config.yaml
n_layer: 14
d_model: 64
n_head: 2
n_kv_head: 1
head_dim: 32
d_mlp: 256
vocab_size: 3519
activation: "gelu"
norm: "layernorm"
norm_place: "pre"
norm_eps: 1e-06
positions: "learned+rope"
rope_base: 500000.0
rope_fraction: 0.25
qk_norm: false
attn_scale: 0.177
bias: "qkv"
tie_embeddings: false
parallel_block: true
init: "uniform"
init_std_qkv: 0.0988
init_std_o: 0.0
init_std_up: 0.0988
init_std_down: 0.0
optimizer: "muon_variant"
lr: 0.00888
lr_mult_up: 1.2
lr_head: 0.011
warmup_steps: 200
schedule: "wsd"
decay_fraction: 0.584
decay_shape: "sqrt"
final_lr_fraction: 0.0
batch_tokens: 32768
seq_len: 1024
doc_mask: true
train_tokens: 149800000
steps: 4572
dataset: "wikipedia_en"
Each number is 128 + 32 x the weight over its row's rms, rounded and kept within 0 to 255. Layers, rows and columns count from 0. Numbers have three digits each. The size before them is the row's rms in percent of the matrix's.

# up: layer 7 MLP up, 256x64, rms 0.283, rows 125-171, columns 0-63
# down: layer 7 MLP down (transposed), 256x64, rms 0.126, rows 125-170, columns 0-63
up125 103:117122095070123143121178166190122116127109173112133067113085107105135140192123123083097159180148133084133121126152147118142088117137152120134141066168175189190118123189092109150143169091096108
down125 104:053151120134099115137133093134102124115160138108103133089137119170135087159133090129082101120142130120107148187093114129098189130124198083145141083126136104130149193199033146160163140128155155
up126 099:121100206086107164157130139138136107162118141153140140131111119097129142080134155131101117068091135126137124190106125184203087135105078045115092111114132093183132134082098139154166127174151086
down126 087:172118094081135154144095091160117120153130075102179135095090124148147113134172128083167093109209083126186133164121087117104094090116164196138126202150125150133124115147137149076139085103101118
up127 108:149125128124128182127049141116072187079126114180155106155151142155137137119135120233142103111139181111099119089047114154156118165106126091143129119155119143062094126120111130112163144154154117
down127 118:137130148188193140109158111149079084199123160196127106093114138164154110130143100136085094096118126126190104140150124104139134057067161126061092144105098138106142152140173134147089125126145085
up128 106:080132107083195136118074108131106126087141092108126146103153122139124165159166151110104128091106199131102167128112093110095092129134123155151142098086110165131150053173154171167171196100098080
down128 109:117100166087086132080141146085121130147119143120148122182125107140052137177090124150188156170149096111121118138080208116124125129140088137083102109107145159170169211111078109108140108124145170
up129 094:127134101145187130151157154136149132095177066175085087134060145143144130124192088155112131099118119087137173134116071164140105124084114111136120136070118121154131106073199119103071162167123159
down129 097:125124102115074112164115116184073105162103177080119181147182123135149160095062192091137126110123123146127067129158149128078102139170154112105134130207168136112136118151073133091161140139091129
up130 099:109122112092150126102111128182143118206132112153116168180148108104093119139134111070179130159150052129184159090087132072124165141107107137123113122171149149135118071157120210139107116077119100
down130 097:122120136063111077117186202143185174117171062138105130194166104111156112111084104101154139107105144155146121103182143100103135121094086132112175120157109122102128170141148070126088113169117149
up131 102:094102122148146139131162149158080135084072091125105102132173112134122096166060166106148227071135141130159187128073085139139165156118112119096130126159113132144119134146065149115080140098170153
down131 096:134178133138098142131102114099171107141161135143174107116162157105149177093157148139157140131167073131059194173092171097121128085104112084088164163123052105141119103158091092170082139147143106
up132 090:107109123118023133162180128146152123183130121112185133139166121124092112177142147110117148123140072113141100102184107150116190127120087111153121086140146144150133138114029132076094116096159138
down132 100:122130108084216154090102144155114182139141095123104136110068160118148127084087130127083054150140179148135133188131080171106115119109167138153103118141141103095096157111198128085157145124126177
up133 109:092138116113086131123172105076135152111108125152135136161132178118129107126080149175224148162168175071145096115153131181130116143149061139110152122120183094139077073112137133112115096152193132
down133 104:063112109119160167097134145144151146216100128168113136108108173118121089092116137137137120103122053132101144093133174143161086067159088119148135101167147138176116111098104106153115088185200148
up134 097:129167112146165148069154112126212084139084112142149114160116161104082074071215154154101137163154131141108159161097192100095141088147171128089101092112156149133110126105151150110142145138107105
down134 085:142109149129167111126086159185096096062065128112124160145129099157171132125067120061111123162145126137115109132187119218116118173181123122131139147076106165147106102129147164118080085144148103
up135 093:099139141126133124128145068151139057116153140144103091173113144168164183139084156077198154141135114096127092141027107124082174095142126103124134161104103131135176118151192127103110116142134171
down135 089:179136083171087163106128159168103159151160123167136204074153127106133088139115062146056117087136125134128168121156165141117099127118149127136099127222106112102124088106137159108141082097165138
up136 086:148121154096154178154163136147110122117164054178121120118115146120117126102157104129111111101127194127137163146129072079124137170154138149109125099087097157178160095163193189030108137132103136
down136 093:047188071128122134136129140116152160137153198108130164113135103158152107158127183120102199174124065124139115128106117162112083051108089148105088163150154113077133085125150110159127112132117141
up137 102:127175113123078111115138066126125132151154117139132143154142117082100123172128209079182114118150170084175129136096108114117098105175162125047124144158160117122101146094122105098101136093215162
down137 104:081106122157137170117112144134127130163164137085160092124128070129103106095151111122158134176070161145115118206163181148109126089072058164112110147138142089068084135174142160145154076145148117
up138 094:107131145030151153155090131101122141104103101174154159163135140109042187134170108082126140104169135108139116122096185114143092116137132136119172142155104119172094155136129196124138093072100164
down138 088:113126169141125085087142138123139112090064151166155063121127153145111108151073145200148110117124124125095117147123042167158131136117103064178156143105171132146151095156176131134138176181098085
up139 101:133085150100147132081088132095140141122129113174146177122103073143138184152154176097129165129071151033088103177095107131129127132088113152136104159146124141113144146088186155114186191111147106
down139 092:109127139144153080161164163118138060040104143141121040087120081117121068124112168197160128137144122138135156137159105113142188088142120141178156142108108127160148107111135106170092103153152103
up140 102:057157158096163096125127119111145052183161157103147080111128071124143142137157181111100133102143167106136099115052163148114068147132153124078130130132142086112130122057163138143156116144163173
down140 093:157131140145133173196160126115111182103138085133116111149123052151095127103105117167173107150120117107086142088152101130151135085102127124115079148075060142149139156224117111111132153166181091
up141 091:167110148140122159129162108117119089161102214135175113111138172161114090055161125131116149114120131131144122071137162128093158073139178082140120086154187110137099074137103133128118193076124084
down141 079:112070076129096113168073119086159156126126130107108176145133110111130152173113129147156118128126109102159142153124133088177076156094119107088153158148095154154103147123195082130128128152106250
up142 091:111150100183141157179090036100209140119108095155101117168135115141151149173118167124152138150129137104102134161117104170115142115218122137087118138123122088088142140154091112117117133049138153
down142 091:093120116102088119154181179163082123106124148099129134096138074124120097139136126093116115128143099165132133126145106108129123153094164117094107130146110123131065092157254163171190133199143144
up143 107:089117118136131144125094107105109073121161155122108106082125136159078093144153119065131187121128165140071106121146092099142149120200144124113170158147134112059093125136133182149148112098233143
down143 104:148163166108148142184125090111130127155078132178160065121102115079128151187117163154121080155161086131152188158120112182127075096067138135150099146107142138151150142104107092144105139118041122
up144 098:110113152089165153175143183175105148124092096138156115098129118150105084174104128116107181123165161153182136137115161178162079156078149078135090088211123136161124129091137121094099112105144069
down144 094:158195112100137093134194120098086119138202114083122110143189129161161172097179098093135141126091086156109159099123146099119123144135058145134075086087125076165115102145144126165142159140144161
up145 106:149099178142111147135140098126102062109095151114113072101172099157142126129089183159145061112078115103098153114174106100157161145135119142128148093145107153093187116140068181073082172162151130
down145 127:182127152132038165156132156174142146118130111122123121088154112204128120119087166159142101215121154095163120158147093102153102121060115097066146094156096103143130163134091129106105145106158144
up146 101:172138145113127072189143151133189097128096124141124150134160140064090081138137182122134166150148112160160103121171192120095066100119138072108151090111120179133125143185102115071134080150104116
down146 095:064144101099143121125101110131143143102161098190153153106120085168117081138080143150131135021162126093125127153120135081095157132083149106153158148152132114132197103072168104160144160107179140
up147 090:104091194115138119147108230142090102137114125120060165092086093151144134163120096141102123149130121073153124111165080116117120174116157115128145076124143221140147102091146132141117124106095079
down147 101:152095137127142159090134144113098151094148115180129077133112165172154107096154137117180126085161136150138149123018178159125098130102108114087106127085085083130122136152180160077131144159150195
up148 108:129139114073153107135104162146121205101082115112092123145149124156109134188093136106113104161102118148084170135081080162139121143119123120108190109173135153193150150138098160180154197103131059
down148 120:141144113146158116160155144077119143136176148089124104154130051116133125160172147115146146161047095085124114168177120121100124097136133143052057152201129135137105133107121113089163089176112155
up149 111:098161182162111095075104111108168080153108135116167174130130116171112158141107121216077185100084161056118105145145114146093133117164107153081150098091117127137102175119126150109100117131087169
down149 114:147138100095106109124148140206145068149149094148144189118138111092195101114134127123141111156121125097105088145180088179102145135099098142111150110125132183038133101129124087150146110173069176
up150 100:122094158164084133167098076095159084123095161097169087061147195155119113141096154143128136136104152130155112122177152139147132108154036122144080139129085140139168097122135162129091117070161173
down150 099:058078140166120108164137162186116140151103165133094145129142077123166068147113116145183100138112159118163150073105123132156115106076162109100101067158151112050159182123141161103162136148112127
up151 107:153138129129145127117072138121191102151143143128149116186112083195112113174175139139080097117152069149172149125151125047085133173171127132125145128105135129068142087068141129144115057112131156
down151 103:103158120142167118092120097148056147113142104203104171134108104149136161079089105133108171059135118104170096125178148138110187122141191150114166150127125131053087113105104128124170138171098149
up152 095:129191123073066119101130145173159147148064131144130152163091134086142118099151110102119122171185139120138118098096118150108058126192117131146147097141164103094137124079171145057145066127161107
down152 096:116107145195184168145136091094127144062160110164120115110142148140133167162084117139135135128058112133100105153132163112102189128116123131039094136112147155161093139139037108169133162107118154
up153 102:137143157089156149111160162121180121166083201122092151118112171144087116149153093124118109060163123088089148132132090208132111140151160158073118123110136148115084142038156144112125157138086131
down153 099:110139150142123154171133143111097131165146139164070094083121115105134073083103138134152106110164098132056147140187097101140121072112167143175102128173097132139135121228186135134116096155078143
up154 094:141073092117114103164133091181106140141098138091187145121106154110086094123060113096140105118162165157125077148139148156125079116116091090208118119159122142110184104126160184131191118177143156
down154 086:097146144129110171098135155093148141114152112112074095149191134163149152132158112182154151101081085113130158090096141128109209131141133161015174128111151120163091134140140112133062133122112105
up155 097:188072125085085110086115114132092118133090181139189136201142167091139066179147224113156135097093130127116117135141126107132156125171163151107111073182118131132113113144106126129116121105122092
down155 096:071071103160128165115130090198087185167116118122106120132116202079106143112139138096148098078138151106128117148107146101122132115128108117210137164149131103081154163143134120069092141136156199
up156 102:127123197115138156142141107173094085136161163126091139128150189121143054135163120141155145104123099181122097136081138049190132158133139141110134103133175150075131108150050100095148130106102171
down156 134:091149163107128140161084156111095151095104193127092121161178115153168141130155119127151136142101092167135123132070103063142187151134084176081085135111168137158101131178042114139151120162123094
up157 107:105087135153149155042104145145142170099030137129149190162168178086140201159119138174104103161081144121106163156125094125176145132071092131123117132129104147149135106115130141112156136159116121
down157 107:146196121115119141134105118046101134146209077155146139099107133123101093177165097093154131098175106120132102142099124086143132108163115144141099117103082125096110161117085208151113162124162191
up158 095:133125121090128169083141094115126117161163182157133099103076096079117132115108171188077095132119135128136142180095135134077110123132153131114157119077151112033145159193126164127123192148178134
down158 087:086065121140179120119144154124138161060062167158115152133126141129121109180171141079171194120144147090080139080146195143125096122113162155131116128192133104136108108091155121093129085144080135
up159 095:127167179176185121117078135125185096089152075130107138197189139171114134122080147177150152117100098100117122101091101084143142140120112074101135154115109146175092086171145086183120128118154135
down159 103:092160089150177161143146113139056164142078151079123134133108114080207095121164080080129113132130164162099108104090153196126145081128124136128117144142141088124190124091144167131173135115082155
up160 095:068134073169108147125168089110116150138142121137139094116157082133126135142113075158109144191094121100098091097131155064144073074115089099116173170121160123097192179122088140159116189150119120
down160 092:164126126093130141120095166154126100146106159122108127122120208136088124101161117124143101090141156164203167107103140104148171100161156180126116124139053100120103111139179065111174042092124130
up161 093:164117166112114124083111117137140151163117100110197071125178086123062102144146153131104162163137114171171189131149132097085165138114066125069166122099133148168121158074126143100144080077133149
down161 087:113099142121056180163069115082139158140126137138164152133123165107052194158163138086103159109167135139135147131094148073146165138165110155152130133097135145135102136123077083093053084156124148
up162 099:121140160119166160142075166116087130176137126135116107145106124139120165121100081134152116136132127228147118177066121088128102077152151130068125169135100177163112124153181118182109156097067098
down162 095:110134078116153178112177128185142100085095154101112147169093156142139064120144136156079096138092128076140148083175138192161176159119135089150092088117165051093141134115153145087129145120152137
up163 103:072137084108124183097128055084183109139138106181041092163156104133127167110114181191160127151095108122144153130104116152118140129141143103112104161115148127145142049154122153182103136098127139
down163 095:130155126196141091161113102085089166089108154149144149137103142147105057069101174173101162118133166089169146141171163139092111138128104146195118097160115103098102180092097102143121076153167109
up164 100:119190154133172162119146091103129098095144130136119106146104101133165127113184132102096121114129186135086201153098094070079055129150133113159115116082092156183133093096150185122128146171176123
down164 100:153103154116134119107081141107127163131129136153163147068115156131161170113050147080150128135157140069100051158152114150111088136167156125059153140180166101122126158080104116112125164077170168
up165 097:104141099119081107095135112128151082096128161108176050148176128162104121113118145083171106116117111155145157184129108094137123091165083104106170083153142129125081085111116176147145095169154219
down165 086:110168079160075080155123102125153118099134125187123139139143200115124112121172124182141172085099138107077167095130170068097114060094130156117171125158107119097163158162126099135165146151143074
up166 096:111176108135075163173131081168135041094095154146163096123193181124093123116102161131127148112089126177190191108066118129161137152128123113123125163155129153141137123080120134107122087175100129
down166 093:120095177177122128088131070083148136087126084126108089118090051161142121202108157191108128144131113148073144184135164172116147125128183130101167091087132128134167135133151130173112131096140089
up167 102:093140089166159112125148168149141166105094136140141130151106094129152131211104067131101143082107140165144196122090074117124104149032131139108101167129118109161151114114138185133137166072129175
down167 095:106096186113091171124142099119124107147157128152114131123132126104136171059122186114159151163085094044147104091142155128157110155160142079115176058101166158092134169106131087124129147189102154
up168 108:121122169124111167127138122159119069153095068165156150121162154089120092156107136114139082128103164068115147113163119077143136146135106062138193117163118167169073200119121110113131202147141095
down168 108:122153125162128092130163097078114091147158167133095201097088108134181162134068115055175078126125153127089150141120166087141133068087128099191112152120133151140086096186161130139110134144135129
up169 107:056101127188146167165125107121156126124120054139146082141200126126134136154100173204134107136080141106076118174127080117159184189136158124109105138108137165130138118160116106087139087118135101
down169 102:106148106107176072121137114134066145177128155106114143122159135139135130107164106151139192098101163204114182097149091037123087091112104113160173140137112138144098082094140157127143192098127145
up170 097:044098083143129107168065115134131107101082112133105133135079158099157093157131113131127156132112104137152170143098175159121126141198187132113157036134131136097119100090138124164094176115153083
down170 091:152216102184159128086125124073112113143134164120179117122154087144153113119087154138095129166181130091111185111137080099097080129073102086133107120115135109143173104165130181131116075125167173
up171 095:093084122156142067087132109128125122124092126066171134131125128155135130156028163119165125148192122092115125104118124105182084181081134087098117106111133203125150121138137131090101186157154134